Weights of a small GPT-style language model, trained from scratch on English Wikipedia.
Size: 9 layers, MLP 128 SwiGLU, 0.858M parameters.
Training: a variant of Adam for these matrices, 110M tokens.
Each number is 128 + 24 x the weight over the matrix's rms, rounded and kept within 0 to 255. Layers, rows and columns count from 0.

# layer 6 attention value, 32x64, rms 0.0382, rows 0-31, columns 0-63
[[139 134 135 123 152 123  65 162 179 113 132 146 115 115 121  71 177 155 129  71 187  88 130 102 144 101 146 145 170  90 126 122 139 119 121 173  82 109  86 113 135 112 104 130 162 126 144  97 145 115  94  88  72 151 156 131 108 103 167 142 138 110 130  96]
 [115 128 168 173 141 117 143 157 148 135 121 168 143  93  93 145 126 110 187 154 151  89 175 117 101 109 131 113 115  82 118 137 139 163 136 144 122 152 140 103 159 154 131 126 105 113  93 109 106 144 139 123 156 138 131 101 145 128 153 154  90 144 128 118]
 [163 127 130 143 149 148  94  97 125 103 110 146 113 133 157 116 139 100  93 106  88 116 140 139 123 111 141 121 143 121 138 121 121 126 149 165 116 127 157 134 126 114 109 143  74 137 105  99  80 149 152 139 158  91 137 127 139 166 103  97 139  95 169 153]
 [117 111 175 147 126 149 112 134 113 121 160 158 182 135 105 111 100 125  88 158 130 118 133 135 135 139 103 136 156 113 120 147 151 130  96  86 163  94 105 141 125  77 114 148 144 194 141  98 125  92 133 126  96 179 119 129  99 129 127  73 106 117 142 131]
 [ 99 127 136 113 128 147 116  97 144 108 110 115 124 110 146 123 114  78 150 120 135 129 170 136 164 117 161 106 126 125 152  78 112 109 165 172 142 144 102 106 184 148 154  96 153 146 130 116 114 173 138 172 154 148 133 122 143 168 148 167 151 125 141 159]
 [111 117 132 119 110  94 137 148 134 128 189 144 151 151 136  90 128 108 132 140 126 142 135 123 160 153 152  79 147 129 131 110  92 143  81 140 103 120 118 108 125 127 154 146 127 143 113 102  77 102 105 146 111 153 138 143 151 112 104 128 124 115 111 140]
 [176 126  98  91 157 137 112  93  82 146 115 112 139 145 137  89 131 114  97 100 145 147 109 144 104 113 116 110 124 117 156 139 133 109  81 147 147 126  66 128 144 139  99 135 172 120 127 114 120 132 130 154 117 178 155 156 108 117 137 147 106 128 152 115]
 [ 92 156  85 105 126 156  95 147 136 106  93 120 165 166 133 166 136 141 165 106 147  95 150 108 110 151 106 101 174 127 115 130 126 166 107 186 139 150 142 165 139 171 122 153 146 133 135 152 135 153 135 152 134 145 130 111 140 128 113 114 174 111 129 100]
 [123 115 130 135 146 132  84 146 128 150 113 132 118 122 140 113 133 160 146 143 107 131 124 165 150 115 106 133 136 128 108  97  95 118  87 115 124 158 197 160 114 175 121 106 136 150  99 161 131 124 133 148 121 121 142 116 104 176 119 140 119 125 153 171]
 [159 155 149 150 149 156 141 131 126 131  84 119 154 126 145 131 154 110 119 135 103 101 100 147 103 111 182 192 134 128 150 132 146 129  94 135  93 140 160 160  81 104 193 102 114  72 143 147 142 154 136 135 144 106 140 124  99  84 152 143 147 132 119 163]
 [ 88 158 140 100 121 130 137 111 132 169 154  87 177 140 141 101 154 138 189 145 124 108 128 109  94 135  95 110 131 143 109 104 120 124  87 115 106 151  87 120 123 128 133 133 133 120 113 156 140 114 111 151 120 187 100 137 162 140  92 116 124 109 167 163]
 [ 98 156 117 146 175 112 152  98 147 119 158 131  84 125 156 114 104 160 141 122  99  99 138  60 103 124 141 153 145 117 137 148 131 145 150 165 112 129 141  93 120 110 101 144 109 156  86  96 166 106 134 134 125 119 113 124 140 105 164 153 137 106  89 127]
 [111 190 140 133 141 134 104 158  93 162 119 118 187 133 153 141 110 131  95 137 143 155  80 154 128 115 164 104 105 123 183 134 141 120 105 188 108 128 142 136 122 127 172 166 145  96 119 142 119 116 144 156 121 174 162 132 152 136 114 137 104 105 133 153]
 [ 94  95 123 118 111 129 158 115 136 103 150 124 129 152 159  84 137  89 134 115 133 123  84 110 103  94 132 152 116 130 146 129 127 120  95  98 130 129 177 112 102 149 111 175 134 144 132 101 131 114 104 103 137 146 145 121 105 140 153 152 147 156 133 130]
 [127 149 105  79 125 155 178 130 129 132 160 144 129 146 110 156  88 134 105 114 143 127 170 101 142 122 124 105 146 125 129 156 163 125 116 123 123 145 172 115 108 122  89 178 198 154 116 150 125  88 152 122  90 123  97 125 157 127 133 129  89 124  97 152]
 [134  93 100 126 129 112 135 127  94  84 119 103 125 106 146 144 128  92 109 130 125  87 149 126 194 113 145  75 121 131 120 116 103 115 126 110 143 139 136 184 124 168 137 119  93 118 160 101 117  92 111 191 132 127 146 141 127 125 113  93 128  89 126 110]
 [141 135 124 132 154 140  98 148 106 128 105 106 117 130 118 164 127 144  96 100 135 107 110 135 134 150 134 110  85 127 149 183 123 110 135 125 134 146 123 156 151 165 117 125 110 151 143 152 149 154 107 148 120 123  97 149 151 114 107 112 118 101  94 149]
 [100 110 100 129 117  99 130  84 106  84 119 143 119 136 152  73 156 163 128 114 138 162 136 113 183 129 128 154 124 134 133 133 158 106 123  73  96 110 143 150 158 104 149 171 172  84 154 113 130 104 135 161 139 156 120 111 128 134 110 127  80 160 122 111]
 [128 125 163 151 129 111 103 104 114 106 158 127 120 122 132 119  75 137 133 123 105 155 102  84 119 125  72  89 131 147 107 124 125 137 106 105 124 133 149 134 118 153 131  96 100 102 126  94 151  96 113 120 119  98 119 108 133 108  84 145  97 116  88 150]
 [ 88 128 137 113 156 129 159 142 110 126 121 109  86 134 116 180 128 124 118 154 138  85 130 164 157 135 114 164 153 138 107  88 180 161  75 138  85 146 112 140 136 153 127  98 129  87 155 119 108  77 110 149 153 139 103 121 126 126 151  96 105 156 110 136]
 [ 81 156 149 130 163 132 130 156 125 103 132  76 134 146 108 121  95 116 140 109 135 104 138 132 117 113 130 104 128 115 152 110 155 143 133 143 147 171 132 144 121  60  92 117 100 107 105  96 149 123 144  70  78 148 118 135 114 150 135  64 128 126 110 158]
 [171 141 119 128 114 133 158 145 139 126 120 109 114 130 109 157 115 129 150 180 133 112  91 121 134 146  84 212 125  93 108 114 133 142 124 103 115 139 141 120 151 135 143 113 122 103 152 135 152 141 106 158 181 135 117 130  99 139 134 115 157 169 126 102]
 [142 140 125 111  77 135 148 142 119 131 183 170 118 149  91 155 132  82 114 125 106 138 114 122 115 135 126 173 104 154 124 166 121 156 144 142 195 149 110 136 102 105 103 125 118 111 136 135  98 125 122 119 134  98 142 105 158 118 105 176  78 150 113 131]
 [181 129 110 139 137 154 105 102 129 158 120 124 120 127 146  91 103 133  52 130 167 104 129 112 168 104  87 149 106 120 132 112 154 146  99 152 187 133 123  99  95 130 122 143  95 124 141 138 126 130 113 164 172 143 136 173 132 129 156 190 103 122 133 128]
 [175 137 136 134 128 127 174 134 163 186 129 124 130 127 186 105 117 111 141 120 138 130 132 121 125 115 125 112 164 134 140 136 124 115 130 118 153 107  73 106 101 133 151 119 121 151 107 117 120 103 113 128 131 101 143 173 134 129 115 116 199 142 106 147]
 [179 144 109 122 144 139  86 146 181 166 164  89  87 147 132 185 131 132 102 121 155 118 143 114 122 108 133 104 134 108 116 116 161 148 142 157 170 137 102 126 150 122 104 110 137 117 155 124 122 129 121  93 108 128 102 109 122 113 118 179  97 130 174 138]
 [108 155 108 154 142 119 137 138 138 169  92 147 169 134 136 132 138  97 120 146  99 100 146 168 139 146 115 160 121 135 167 109 132 116 132 147 147 131 169  57 115 115 110 141 145 157 113 129 136 128 135  77  97 176 128 118 129 118  97 142 133 117 137 103]
 [143  89 117 134  81 134 158  89 144 119  86 133  88 117 134 103 164  84 133 114 115 160  96 130 153 108 139 135 160 107  97 105 112 158 162  95 137 117 134 129 142 103 141 152 121 172 103 141 110  87 132 102 137 118 128 128 108 136 131 129  96  99 183 121]
 [104  82  52 132 136 102 113 136 171 125 126  98 168 116 111 102 107 128 134 132 146 106 134 118 127 171 157 125 133 123 170 152 131 125 109 146 132 121 118 139 106 107 129 103 140 157 131 112 107 173 128 129 153 143 129 110 165  96 151 156 145  88 116 153]
 [121 137 106 146 153 115  82  94 142  43 141 141 131 118 162  81 137 116 136 122 113  97 128 139 159 136 111 112 132 104 109  88 135 113 145 126 151 132 142 125 137 125 140 126 152 144 133  93 102 112 147 135 173 144 112 104 164 147 118 139  62 130 126  91]
 [137 158 134 136 108 140 121 131 126  92 153 109 119 142  93 144 146 104 133 144 135 129 107 139 125 159 125 100 111 128 162 170  94 116 114 127 159 131 126 143 112 119  92 160  84 119 153 149 117 174 115  86 174 157  89 145 120  95 155 132 118 131 138 115]
 [148 122 152 120 100 103 135 140 150 130 171 131 156 110 136 111 104 152 101 139 186 149 132 113  55 120 147 100 148 151 128 113 114 116 165 160 126 131 133  90 130 126 123 107 105 167  81 120 102 121 126 114 124 130 107 115 102 102 108 139  98 109 105 111]]